Each number is 50 + 15 x the weight over its row's rms, rounded and kept within 0 to 99. Layers, rows and columns count from 0. The size before them is the row's rms in percent of the matrix's.

# layer 9 MLP up, 320x160, rms 0.216, rows 280-319, columns 0-159
075:23 72 47 25 57 36 43 45 58 41 54 47 20 42 34 65 49 49 36 70 53 46 33 44 63 59 35 62 33 50 29 22 52 62 49 30 26 44 43 37 60 38 59 67 64 47 61 38 57 49 14 25 71 53 51 65 56 51 45 70 65 64 13 36 56 26 37 93 41 43 42 34 48 38 64 37 68 58 40 37 31 54 53 56 36 57 36 68 53 55 65 29 52 20 22 54 33 61 70 54 62 52 63 47 41 50 86 60 45 39 50 30 24 46 38 61 36 65 42 38 49 56 62 42 48 27 23 40 43 29 72 46 60 48 56 42 45 36 56 41 44 57 48 28 21 39 61 66 56 79 43 50 62 43 29 83 22 59 60 64
088:61 34 54 68 47 28 65 48 60 45 40 67 67 58 42 66 37 30 58 37 48 35 39 47 43 31 58 39 59 66 56 79 44 28 42 45 49 38 44 62 74 38 58 55 36 48 30 39 47 36 41 69 49 42 50 54 91 43 56 46 46 30 47 60 56 16 56 65 63 56 38 51 47 49 46 45 29 46 37 60 70 73 39 37 35 38 47 52 72 45 44 66 71 41 83 39 40 74 38 49 29 71 32 51 85 60 25 40 36 44 46 51 21 79 61 61 17 59 70 70 65 62 46 45 25 48 36 50 27 68 16 61 41 50 39 30 30 64 79 36 50 46 61 41 41 65 49 36 67 38 35 31 31 33 76 29 68 47 28 52
112:78 71 69 40 51 07 92 42 50 66 55 59 64 43 61 60 56 64 49 52 61 61 76 48 48 48 79 55 44 38 55 58 68 70 24 42 30 54 40 51 45 34 55 37 50 67 51 49 54 39 46 88 62 36 61 51 44 42 48 35 45 55 63 49 70 37 58 60 52 58 50 59 75 43 60 53 48 47 58 48 46 47 49 77 90 37 53 48 74 34 57 55 65 44 47 67 56 39 53 42 52 22 40 42 86 31 32 64 59 51 45 49 41 53 51 41 22 34 71 17 29 69 46 78 41 44 50 44 59 56 61 31 45 47 48 90 32 42 61 67 83 48 41 29 61 59 38 69 60 63 70 48 71 51 48 65 19 59 38 28
076:60 44 12 29 62 72 41 43 67 58 29 46 45 24 72 37 64 66 70 67 51 52 76 76 47 38 19 58 47 21 44 53 66 45 31 46 69 39 45 53 39 71 59 24 62 58 56 58 79 69 70 44 56 42 42 45 52 71 59 42 71 42 54 37 63 49 61 82 46 48 55 55 61 51 62 13 41 23 42 22 30 45 45 38 69 44 60 44 62 61 57 55 56 65 60 49 53 53 21 36 27 39 59 90 31 59 59 29 42 57 55 36 55 51 55 59 39 65 73 49 38 75 44 45 50 47 40 44 41 61 60 43 52 67 50 48 38 63 19 75 63 57 63 60 44 44 72 68 70 44 67 74 57 77 60 49 67 72 32 39
129:83 55 34 59 58 58 73 55 30 71 37 52 36 68 52 24 51 62 49 41 39 36 52 47 60 38 57 37 46 26 71 48 74 48 35 29 46 42 73 42 42 66 33 33 49 34 63 71 40 40 35 43 61 54 23 40 64 53 74 51 70 16 64 61 56 65 41 44 21 37 70 42 62 28 58 26 61 55 44 46 34 25 59 47 80 50 55 52 43 19 60 73 70 42 25 84 51 46 60 52 13 65 63 72 84 25 64 38 53 44 51 63 51 58 53 42 58 58 76 46 55 36 49 65 56 76 31 60 62 54 16 53 53 54 71 46 64 66 31 36 43 53 62 36 52 45 47 40 42 49 59 42 52 33 60 27 61 31 32 50
108:38 38 38 66 73 59 54 47 47 44 68 48 68 63 58 34 52 56 50 37 21 77 69 41 47 65 81 54 56 47 47 69 93 52 50 34 62 24 53 38 61 62 43 42 59 26 58 45 43 61 46 40 47 45 42 24 64 49 63 36 52 66 63 49 56 49 48 27 53 54 35 62 39 35 71 77 70 18 61 50 41 29 59 58 49 53 81 63 18 44 45 55 44 56 67 47 31 30 60 13 50 54 38 57 66 22 69 41 61 21 55 57 49 39 62 48 61 26 99 55 39 63 40 59 56 83 63 63 37 62 31 51 56 62 62 57 55 51 03 62 67 65 51 39 60 60 65 28 55 51 54 67 59 51 46 57 40 44 49 40
104:64 38 48 51 76 55 46 41 26 64 52 47 29 85 39 31 52 67 52 30 52 54 34 61 43 46 55 45 42 33 57 50 44 43 21 48 91 63 61 52 58 77 48 34 41 57 26 71 49 28 53 87 55 49 60 51 61 38 45 70 22 26 75 56 61 19 70 57 62 62 62 38 49 87 73 55 62 58 63 59 60 52 28 61 54 45 84 38 30 50 48 56 41 45 42 57 56 58 59 45 10 30 60 34 72 68 29 58 50 48 39 67 50 54 32 53 48 57 79 64 34 46 16 38 31 55 52 56 35 58 67 67 63 65 57 22 56 59 35 59 73 58 46 56 62 55 45 50 49 65 72 43 42 70 51 65 56 36 67 38
107:55 29 36 60 41 41 46 41 63 55 31 54 56 71 64 40 54 33 64 42 62 41 67 67 58 48 69 29 73 44 48 23 37 47 36 45 62 57 51 50 59 48 54 26 33 56 49 57 41 15 50 46 39 65 31 53 29 49 56 44 85 60 20 79 36 32 61 70 65 54 52 49 39 68 70 60 24 70 51 46 30 46 42 67 43 57 39 62 10 72 41 42 69 38 35 56 38 53 55 44 58 45 68 38 54 38 57 48 66 44 65 64 70 39 68 37 64 66 30 44 46 53 37 33 13 51 28 62 52 65 72 14 51 78 55 56 40 93 40 47 42 62 59 46 60 42 21 50 41 69 26 51 50 38 64 30 69 64 49 23
118:37 66 25 33 46 54 44 63 49 32 27 44 26 35 79 59 40 52 60 44 59 32 39 56 59 41 50 69 61 20 42 37 31 38 43 40 37 38 44 51 57 60 62 55 41 26 42 35 41 50 48 59 67 68 24 25 40 41 61 41 68 69 73 59 73 71 57 56 55 34 45 20 51 46 35 62 37 65 57 49 43 34 57 59 69 60 60 66 42 60 29 47 50 35 44 80 33 73 35 74 33 48 67 56 70 62 36 59 42 71 61 58 89 24 57 47 68 49 69 23 50 46 58 54 47 28 56 83 46 64 41 61 50 64 44 71 96 40 28 36 61 43 47 15 58 70 23 51 49 58 53 36 72 40 46 44 51 40 51 32
102:64 59 46 55 55 39 66 39 51 67 17 35 70 53 35 43 63 51 40 28 44 69 59 38 40 51 49 26 58 37 93 45 68 26 45 46 61 27 60 37 48 35 10 40 56 11 70 88 63 68 36 28 39 55 46 37 50 58 42 47 70 13 43 54 53 65 46 32 35 48 64 21 45 70 45 53 61 46 40 57 32 39 58 43 40 68 59 37 65 64 41 63 50 43 50 36 71 42 60 32 26 35 53 56 62 26 49 46 45 25 45 53 39 57 48 34 52 51 56 60 70 54 30 50 55 54 74 48 48 96 67 42 56 34 44 44 48 49 32 62 50 44 33 64 33 70 34 36 53 29 39 50 83 39 22 61 46 38 49 36
090:50 43 49 59 62 17 54 46 47 45 45 63 56 35 68 52 55 12 83 57 45 53 51 58 47 53 40 39 52 47 57 44 57 44 49 37 56 52 65 61 70 69 34 40 57 41 74 54 53 51 53 60 41 48 51 41 33 52 56 17 49 54 73 36 53 37 47 43 69 56 46 54 51 45 37 41 56 55 83 64 41 56 65 62 73 76 58 65 13 42 50 83 37 54 59 20 40 48 27 30 65 60 73 60 78 43 33 16 56 45 37 53 54 64 71 05 41 38 59 43 46 27 43 40 50 30 35 59 26 52 31 42 63 37 48 20 61 36 28 34 46 35 72 38 50 63 34 79 21 32 27 36 63 63 58 57 48 28 42 27
108:64 58 64 59 52 46 61 55 56 52 56 56 69 42 67 43 54 48 62 65 50 91 79 33 70 37 46 51 44 48 83 20 85 53 45 41 50 24 57 45 66 57 20 59 58 61 56 60 31 47 48 79 47 55 74 55 48 42 68 32 24 63 43 50 60 53 58 44 29 39 33 42 57 43 46 81 71 53 73 31 65 49 82 46 20 54 60 47 76 54 28 57 62 51 52 70 76 44 46 41 36 52 47 18 79 33 31 41 45 29 47 80 53 49 67 45 41 48 74 60 40 42 52 42 53 53 27 52 51 58 35 35 80 57 26 69 59 24 56 51 70 42 68 46 50 46 69 80 51 49 30 25 52 53 45 38 68 49 50 62
115:61 35 62 59 63 42 72 56 32 55 38 30 43 71 67 16 59 50 39 60 59 63 47 57 60 08 62 54 52 50 63 14 48 45 43 49 61 39 44 42 44 43 57 54 44 36 38 46 33 17 50 18 49 50 56 44 56 35 54 51 41 65 64 64 65 41 43 47 38 49 63 21 38 34 31 43 51 40 58 23 50 33 67 62 59 51 65 56 19 54 59 35 48 51 78 30 76 28 25 58 38 56 36 37 65 51 50 57 33 60 33 28 67 43 62 58 41 54 54 46 82 47 39 46 42 73 60 68 47 84 36 30 70 42 70 78 46 48 33 54 97 31 57 32 65 34 21 58 60 72 27 47 35 43 57 45 60 62 55 38
100:46 74 68 54 45 31 70 49 39 37 45 58 67 42 58 41 65 53 37 57 60 53 53 41 58 36 44 34 59 43 75 72 59 36 27 40 47 53 60 28 26 47 29 33 55 31 44 35 45 31 42 51 42 50 42 46 60 53 30 44 36 33 37 34 19 52 47 39 62 69 56 73 69 47 52 61 47 26 67 32 56 42 74 57 50 56 41 51 38 48 49 45 72 47 47 36 45 51 44 46 37 79 46 27 47 30 47 50 66 22 28 65 61 51 56 39 68 23 58 29 45 35 53 22 49 56 30 49 85 64 28 43 24 70 54 32 57 62 20 79 66 36 58 55 46 51 61 33 43 64 24 47 49 76 74 32 73 87 19 18
086:93 47 29 49 37 59 32 48 42 40 47 45 39 77 68 44 38 45 80 46 46 26 54 36 69 76 44 64 57 60 42 61 72 53 59 69 54 62 45 47 33 69 37 38 68 58 38 44 62 70 26 47 49 38 45 31 57 55 42 58 34 45 38 44 57 27 53 32 48 57 78 82 52 66 45 29 60 05 49 26 70 50 54 43 60 59 54 31 49 17 44 52 82 56 22 28 60 32 52 40 50 65 67 84 51 59 36 50 74 57 66 44 62 43 58 71 63 23 36 33 44 70 42 57 50 59 49 60 41 65 51 63 71 51 57 42 57 50 33 61 45 37 47 26 41 73 51 22 50 20 50 37 71 40 60 45 46 44 46 83
097:45 39 36 91 68 61 47 32 41 34 46 52 73 60 74 55 51 55 59 42 51 76 24 72 29 30 70 51 33 59 51 59 69 51 48 41 53 45 27 56 39 54 50 52 80 65 49 69 59 27 51 78 36 54 38 53 80 56 34 59 36 49 56 32 52 32 54 40 56 59 47 56 59 47 61 53 39 56 51 64 34 33 65 47 43 74 66 18 24 27 72 42 68 45 60 46 62 53 48 49 36 54 27 66 65 43 65 32 52 62 85 71 89 44 40 45 64 11 48 51 62 30 56 62 36 49 24 64 53 71 43 47 55 40 31 43 58 45 52 58 36 29 17 58 73 48 34 38 68 36 28 44 61 55 44 42 68 55 29 27
106:77 33 40 23 40 38 39 72 52 50 57 68 43 43 46 59 56 48 69 67 03 72 76 43 53 69 38 31 46 33 55 48 72 65 45 52 71 63 66 27 40 30 29 28 25 20 34 66 47 57 65 74 62 15 55 55 41 83 36 26 61 38 39 70 69 51 42 46 44 40 39 11 41 65 58 55 45 62 64 43 49 47 60 66 50 51 38 31 39 36 57 47 51 63 29 54 54 54 59 53 55 64 63 46 37 51 41 58 46 40 66 63 63 42 52 43 73 39 44 47 56 42 54 45 43 35 45 50 23 59 47 53 44 61 30 79 54 34 33 31 78 75 75 43 71 47 58 50 38 32 41 52 14 45 39 47 74 26 43 56
108:78 29 57 68 45 43 44 42 21 17 48 36 24 78 76 33 46 73 42 48 41 78 37 52 48 42 52 39 42 46 69 28 66 38 21 47 64 64 43 39 48 72 26 65 53 55 39 54 74 25 38 65 72 39 51 38 49 89 68 42 61 45 70 80 71 56 38 48 23 51 48 35 35 47 24 33 41 46 43 40 63 37 75 66 41 38 48 30 64 46 63 53 47 61 43 46 47 42 10 62 46 60 59 35 48 60 47 30 44 49 45 50 51 51 40 50 34 54 55 55 54 65 61 55 47 22 38 49 37 54 49 44 51 40 25 38 69 58 82 63 80 22 43 23 33 62 40 33 29 57 59 61 57 41 56 56 65 41 58 22
095:65 25 21 65 31 74 50 59 78 54 41 45 57 65 16 36 54 70 32 60 22 71 30 69 50 60 64 67 51 64 64 48 41 46 34 64 47 43 56 44 53 38 41 52 60 62 30 54 90 54 48 67 59 44 56 74 49 66 44 75 48 59 62 56 57 51 48 49 61 46 42 55 54 54 65 27 28 53 64 74 55 63 79 28 54 51 62 24 55 59 19 50 58 27 42 66 62 52 56 47 39 46 82 66 54 45 67 38 58 39 72 78 69 54 46 53 66 45 50 53 45 72 33 64 28 45 39 52 61 61 56 56 56 69 41 80 52 29 44 47 45 16 51 41 43 52 55 19 66 46 52 30 39 25 41 25 48 22 14 61
108:54 73 32 53 35 40 36 75 35 35 54 43 42 41 45 36 53 41 63 42 49 49 53 73 41 56 50 62 47 53 66 53 72 69 71 46 60 51 48 18 24 51 46 66 53 60 55 50 28 49 52 51 45 46 73 38 77 42 66 55 26 10 43 48 57 75 24 30 33 41 70 65 30 32 35 42 51 50 59 39 65 58 29 62 76 58 91 20 57 45 38 35 56 50 37 30 84 68 35 36 76 66 34 66 42 50 37 71 70 36 36 32 57 52 37 41 70 58 43 46 67 47 65 48 34 63 44 61 54 75 39 19 60 29 50 47 51 84 55 37 79 40 47 63 44 48 43 52 53 67 53 36 58 75 29 33 65 39 64 53
091:32 46 34 42 52 42 48 66 46 49 62 36 74 52 39 39 48 44 69 54 17 57 55 64 47 40 52 43 32 49 56 38 74 51 07 59 67 37 60 32 50 55 32 19 51 49 68 57 57 57 43 25 51 54 66 62 19 48 43 15 28 72 68 51 73 40 41 16 61 55 60 46 27 28 50 55 67 63 57 49 23 47 49 68 51 52 37 32 43 50 52 57 31 65 55 35 32 25 16 43 53 66 41 58 59 54 89 52 57 42 57 20 66 53 19 55 49 44 69 33 79 52 60 50 40 77 73 73 38 56 55 34 79 40 42 31 40 32 48 16 55 46 49 52 41 50 53 28 51 31 58 43 56 40 45 31 65 46 50 34
082:22 33 42 63 39 53 43 56 49 52 36 11 40 43 65 50 72 58 51 39 25 78 29 70 56 49 41 70 47 28 41 68 57 55 44 65 72 64 44 55 28 46 19 32 51 62 38 55 66 32 70 37 54 40 62 61 34 57 48 37 57 47 14 39 60 61 51 44 53 49 35 52 42 50 32 43 55 32 45 49 68 50 69 39 56 35 56 09 67 37 23 25 37 43 50 30 47 48 36 50 51 53 74 54 58 53 49 38 29 64 24 41 48 35 63 56 37 62 51 17 70 39 48 66 41 37 40 41 32 39 54 47 46 54 78 21 87 80 52 44 51 23 39 45 33 71 49 45 33 43 11 57 54 34 50 33 33 31 36 52
105:50 31 41 52 43 11 74 65 32 26 47 63 45 45 64 66 40 52 69 41 35 51 80 39 47 51 48 47 49 27 79 22 54 39 52 41 55 61 50 18 59 92 31 45 43 23 33 53 54 75 50 54 35 36 76 33 46 26 31 43 50 73 50 56 44 46 50 35 39 65 54 60 32 41 55 38 56 62 47 41 52 63 60 29 57 70 62 57 49 53 58 58 55 52 67 62 63 53 70 61 59 37 27 62 51 32 30 28 75 50 57 40 54 51 56 56 35 36 63 37 76 28 73 59 35 33 07 45 22 68 38 41 49 58 46 39 69 58 41 35 78 41 91 67 73 60 39 44 26 52 54 50 38 62 49 49 50 53 41 64
068:56 39 39 62 77 40 25 35 42 48 55 44 69 50 46 53 46 64 48 51 56 58 54 44 50 62 49 51 27 43 69 59 69 31 47 40 40 64 50 35 33 43 40 83 65 50 55 40 50 19 78 47 47 23 52 52 63 76 70 23 43 59 41 43 51 52 67 62 57 06 36 38 39 81 29 39 31 75 63 39 59 24 62 33 57 68 55 28 54 32 35 08 49 45 41 60 43 71 45 63 48 60 57 21 22 36 47 66 41 45 52 39 58 36 34 38 45 32 48 42 33 46 61 76 29 58 51 31 19 49 57 37 57 62 53 32 78 39 50 51 43 61 30 31 26 54 62 13 42 33 38 51 43 72 52 41 48 28 45 35
089:50 65 71 44 51 43 49 71 53 65 44 44 40 62 74 53 31 53 46 72 47 57 63 27 27 52 61 57 47 28 38 32 41 30 66 56 25 62 39 55 42 88 46 00 49 63 52 68 49 38 37 49 61 51 58 50 48 40 37 30 37 28 51 44 56 65 55 18 51 50 52 47 56 70 52 53 57 59 74 39 45 19 57 31 48 57 54 63 12 53 58 34 42 33 50 46 65 67 34 75 48 70 55 67 39 42 39 15 63 44 74 74 59 61 64 52 16 31 61 72 35 41 41 42 45 46 21 38 31 59 50 24 73 59 32 60 58 26 25 28 61 65 46 46 49 50 34 50 39 36 50 70 64 26 56 64 61 49 38 61
066:50 44 50 53 60 73 45 47 72 48 44 52 67 71 58 67 58 88 61 34 25 40 63 77 60 65 25 76 88 46 52 44 79 58 59 38 52 46 47 53 29 57 58 61 37 38 79 39 28 64 44 49 51 56 37 48 45 53 69 55 43 25 37 31 32 51 57 67 09 76 45 61 44 74 77 40 36 46 33 45 39 45 55 50 54 66 37 64 73 60 33 48 26 50 50 37 55 53 71 57 50 57 40 30 59 55 47 36 53 34 48 48 83 31 67 51 49 50 46 66 16 75 62 36 33 56 69 46 26 56 51 36 63 63 39 61 23 58 39 52 87 70 44 55 28 45 56 77 63 65 28 65 46 54 51 49 69 47 29 50
097:45 39 17 32 48 25 31 44 43 41 47 42 42 73 37 50 31 70 61 57 61 77 49 42 41 33 48 47 45 59 38 78 39 61 32 40 58 53 75 41 45 57 21 37 34 56 40 46 51 23 55 70 37 61 55 67 55 54 48 44 49 53 81 46 62 36 49 51 53 33 52 60 41 55 28 52 34 56 57 71 48 47 52 53 37 42 76 66 33 65 33 62 52 50 38 69 59 45 10 41 35 89 73 47 31 24 22 71 57 68 79 74 70 50 37 44 62 39 48 43 72 33 41 54 50 55 43 68 59 53 39 39 46 54 39 26 58 40 45 27 46 59 27 70 96 58 79 54 13 43 38 40 48 71 35 43 44 62 53 58
085:42 55 37 55 27 40 47 20 22 56 64 68 59 44 39 30 45 52 77 62 43 49 81 52 53 41 61 33 34 40 64 47 71 33 57 44 59 37 50 37 68 49 44 35 51 52 43 44 55 69 59 59 47 62 32 62 14 37 40 25 40 74 73 73 67 79 22 40 51 60 77 54 41 46 48 61 61 47 80 42 58 36 53 60 75 75 71 40 43 32 34 60 35 60 72 44 35 39 54 38 62 56 37 52 78 54 35 03 59 47 49 80 65 52 57 16 30 65 65 52 62 52 25 28 55 63 45 48 68 64 43 66 56 92 41 38 49 35 60 49 50 31 66 45 69 53 47 47 31 46 39 41 36 38 51 60 55 41 36 57
098:68 62 33 46 79 43 57 36 48 48 19 58 50 26 79 84 47 44 35 29 64 46 37 72 39 56 65 41 43 63 44 68 54 17 62 48 35 49 60 44 46 56 73 60 53 55 71 58 68 44 55 76 43 42 50 14 70 56 69 48 61 46 47 67 32 51 30 40 44 45 54 58 65 62 34 45 49 45 69 47 60 63 56 65 66 42 46 62 71 54 65 58 56 56 27 74 65 66 70 35 33 22 71 58 48 67 43 46 51 44 38 28 45 70 47 39 43 62 46 56 30 60 47 64 39 50 44 28 70 46 57 42 37 58 29 63 41 60 61 53 57 12 29 39 34 92 15 41 70 68 48 48 62 64 36 39 36 10 39 30
115:42 75 47 69 30 29 59 48 48 47 34 68 55 37 35 56 36 60 73 45 45 42 67 43 51 68 55 37 45 57 62 58 26 33 27 47 55 28 42 56 70 78 72 58 45 40 35 50 52 45 64 67 41 60 30 31 51 77 38 21 48 40 55 69 55 38 57 61 22 39 52 61 85 45 65 50 37 57 60 58 32 59 69 49 37 44 72 45 73 25 36 61 53 23 43 37 42 72 42 08 55 70 52 58 80 61 40 58 45 22 64 73 64 41 76 48 50 51 50 62 67 40 44 48 29 43 73 39 48 38 50 16 64 57 24 30 58 36 51 27 48 56 77 40 18 74 47 45 44 37 38 51 79 42 35 55 56 41 65 40
069:65 52 52 51 09 54 45 38 60 66 44 43 49 39 37 37 15 31 64 26 31 56 86 75 46 29 28 40 35 54 53 34 46 59 32 29 53 61 51 26 52 47 46 45 53 70 28 52 51 55 56 24 68 72 52 45 70 61 57 29 54 87 69 25 50 57 46 76 42 41 61 42 63 41 33 73 65 38 76 56 95 66 68 35 79 64 61 53 71 71 66 64 45 63 69 79 60 39 51 32 48 38 60 63 64 42 34 40 78 54 36 51 53 60 53 32 40 69 47 48 58 42 52 53 57 47 52 29 46 57 60 43 44 46 73 38 49 46 48 31 37 56 53 79 56 61 47 31 53 57 41 49 61 35 38 41 58 37 52 14
111:65 34 65 38 34 13 55 58 58 52 41 58 36 33 43 48 57 57 50 44 39 68 35 58 46 29 35 37 56 73 82 62 60 56 61 57 59 56 64 28 24 51 27 55 64 43 49 41 62 51 56 73 42 14 34 42 61 58 51 73 53 64 54 36 40 63 34 41 38 49 63 39 39 77 78 27 60 33 46 54 56 34 81 47 84 47 57 51 81 36 33 47 68 30 79 57 74 58 47 55 64 56 79 28 72 25 55 39 62 49 66 73 41 72 37 66 51 30 57 21 33 44 56 60 48 55 67 48 50 47 49 29 37 83 41 37 54 77 38 65 56 58 55 52 57 61 38 42 40 61 75 59 36 41 73 48 65 50 66 30
099:39 45 17 44 41 57 53 66 45 56 45 43 45 45 60 32 34 57 50 47 13 36 66 72 40 31 28 41 56 51 31 59 60 44 19 42 75 24 55 51 62 97 09 39 47 42 62 65 39 54 34 36 37 63 68 55 64 47 61 39 52 35 27 52 61 52 57 63 11 51 74 59 64 44 42 63 60 45 52 34 59 45 64 39 66 45 54 33 47 47 51 65 45 34 42 57 58 50 04 46 33 68 47 42 75 39 45 24 84 58 39 51 35 44 45 65 45 48 45 36 31 39 48 51 29 44 36 48 47 78 46 36 45 62 59 48 37 72 27 39 65 41 51 53 30 54 58 56 36 70 68 66 83 50 68 23 46 54 39 26
091:67 36 53 47 29 26 59 35 47 82 61 79 44 47 43 48 67 41 60 36 33 40 39 40 51 37 63 45 60 39 41 72 49 52 29 48 47 52 61 50 67 72 55 53 51 55 63 54 51 57 44 49 55 49 54 56 48 67 73 48 55 29 40 23 28 47 50 45 33 33 83 30 23 40 60 39 86 37 74 61 43 68 46 29 61 66 55 38 39 52 50 27 41 41 47 42 66 35 12 53 31 50 46 44 47 22 47 65 58 30 48 39 54 40 45 40 22 42 54 15 35 53 37 75 52 27 26 41 49 59 55 45 70 63 49 30 88 90 49 44 68 47 56 20 50 45 31 54 42 67 36 66 69 35 21 52 38 23 35 63
089:65 28 50 64 35 55 61 73 69 56 52 43 52 75 76 66 57 55 37 30 03 41 53 57 25 52 52 64 23 55 30 55 47 48 41 55 79 60 55 38 45 56 66 57 47 52 58 52 60 40 59 50 37 38 62 26 54 80 50 44 68 53 18 54 34 25 49 20 47 24 56 46 53 35 80 33 52 33 65 42 61 68 50 57 39 39 70 49 56 32 69 42 44 52 78 74 58 40 69 67 25 46 39 72 33 20 58 64 65 59 70 42 53 49 43 66 53 35 40 31 53 40 36 55 21 30 39 35 47 57 26 65 76 64 64 56 60 75 38 67 64 50 39 22 38 71 25 38 65 44 50 50 66 46 45 46 54 36 29 53
112:90 30 46 69 24 51 50 58 26 29 56 56 67 42 71 52 47 34 60 39 08 59 65 50 48 59 52 70 64 60 32 18 58 10 25 40 44 47 23 53 39 47 45 53 33 13 60 33 51 47 67 32 41 61 44 64 43 58 69 80 64 47 56 57 58 27 55 35 53 65 51 33 64 51 38 36 24 32 40 50 22 47 60 34 75 48 89 62 61 49 21 59 62 65 33 71 62 71 31 45 50 65 52 38 47 45 26 62 78 45 53 37 35 58 45 63 40 47 41 41 60 54 37 59 44 72 44 37 59 63 68 52 60 41 54 57 65 84 48 24 59 56 36 25 52 52 51 38 49 39 61 58 58 44 58 47 49 58 47 58
105:60 67 22 63 30 47 51 64 55 78 45 44 45 38 35 63 54 17 63 41 49 53 73 33 23 79 44 41 55 53 63 32 46 36 50 45 32 59 61 61 90 43 30 34 46 57 51 45 68 43 42 46 81 52 52 56 52 78 50 58 66 52 46 49 51 69 35 54 37 29 59 23 74 84 70 37 27 26 61 57 68 40 35 34 65 45 40 49 52 54 53 43 38 59 21 50 48 46 57 52 48 56 75 61 62 40 33 35 47 27 61 50 82 39 77 66 58 45 58 12 51 61 32 58 59 45 56 42 49 81 65 55 39 51 69 21 57 56 43 61 41 16 46 58 49 48 60 55 37 57 69 64 51 13 30 32 61 41 30 35
104:48 40 30 54 68 28 62 58 60 60 44 79 66 32 59 44 53 28 73 31 53 45 51 29 44 81 52 42 47 44 60 12 10 43 56 42 68 57 57 59 46 32 43 42 68 44 33 55 53 33 77 53 35 24 67 31 80 71 43 58 55 30 45 45 56 56 71 68 42 45 56 69 77 42 72 28 34 48 51 29 58 41 28 71 55 61 51 37 60 51 60 34 43 40 35 59 38 63 43 31 64 54 55 36 44 41 61 17 54 81 82 45 55 37 57 33 70 40 49 72 64 46 62 63 28 61 65 68 46 50 53 39 38 54 44 56 57 77 56 66 64 50 29 37 59 62 44 49 75 59 56 29 42 32 49 48 35 29 36 07
104:42 26 29 31 48 53 48 50 48 58 59 38 34 56 42 35 48 39 41 77 34 73 86 45 58 46 38 36 52 37 34 47 62 59 38 54 67 44 64 21 41 62 46 71 23 23 33 65 37 47 39 90 56 49 69 36 68 49 44 37 50 36 42 57 60 64 48 40 40 42 67 46 47 66 53 53 45 37 60 38 57 49 60 42 43 59 29 64 22 32 68 54 47 31 32 44 76 41 74 34 45 55 53 64 58 48 42 40 66 53 91 62 80 44 47 66 57 19 59 55 31 42 39 48 41 48 64 43 70 40 34 76 49 28 45 46 60 35 63 06 61 38 28 54 83 49 60 47 35 29 45 45 52 52 58 79 53 55 07 36
089:56 79 45 70 28 54 36 72 12 75 49 61 52 27 53 41 31 16 52 50 64 40 58 33 21 84 40 26 52 48 38 40 50 46 32 46 82 51 41 54 37 72 44 56 41 75 52 51 32 37 51 55 53 54 55 14 80 47 60 39 66 58 68 44 37 72 66 49 39 68 54 55 37 45 58 64 56 62 41 61 65 51 28 41 42 59 54 51 38 40 30 64 44 47 40 54 58 58 44 27 29 44 63 57 50 27 61 17 51 62 49 61 15 65 62 68 32 67 42 52 37 40 49 42 27 48 56 27 36 49 36 31 61 64 32 42 41 65 46 52 47 24 46 58 71 39 16 45 59 20 46 57 56 67 76 55 52 40 34 25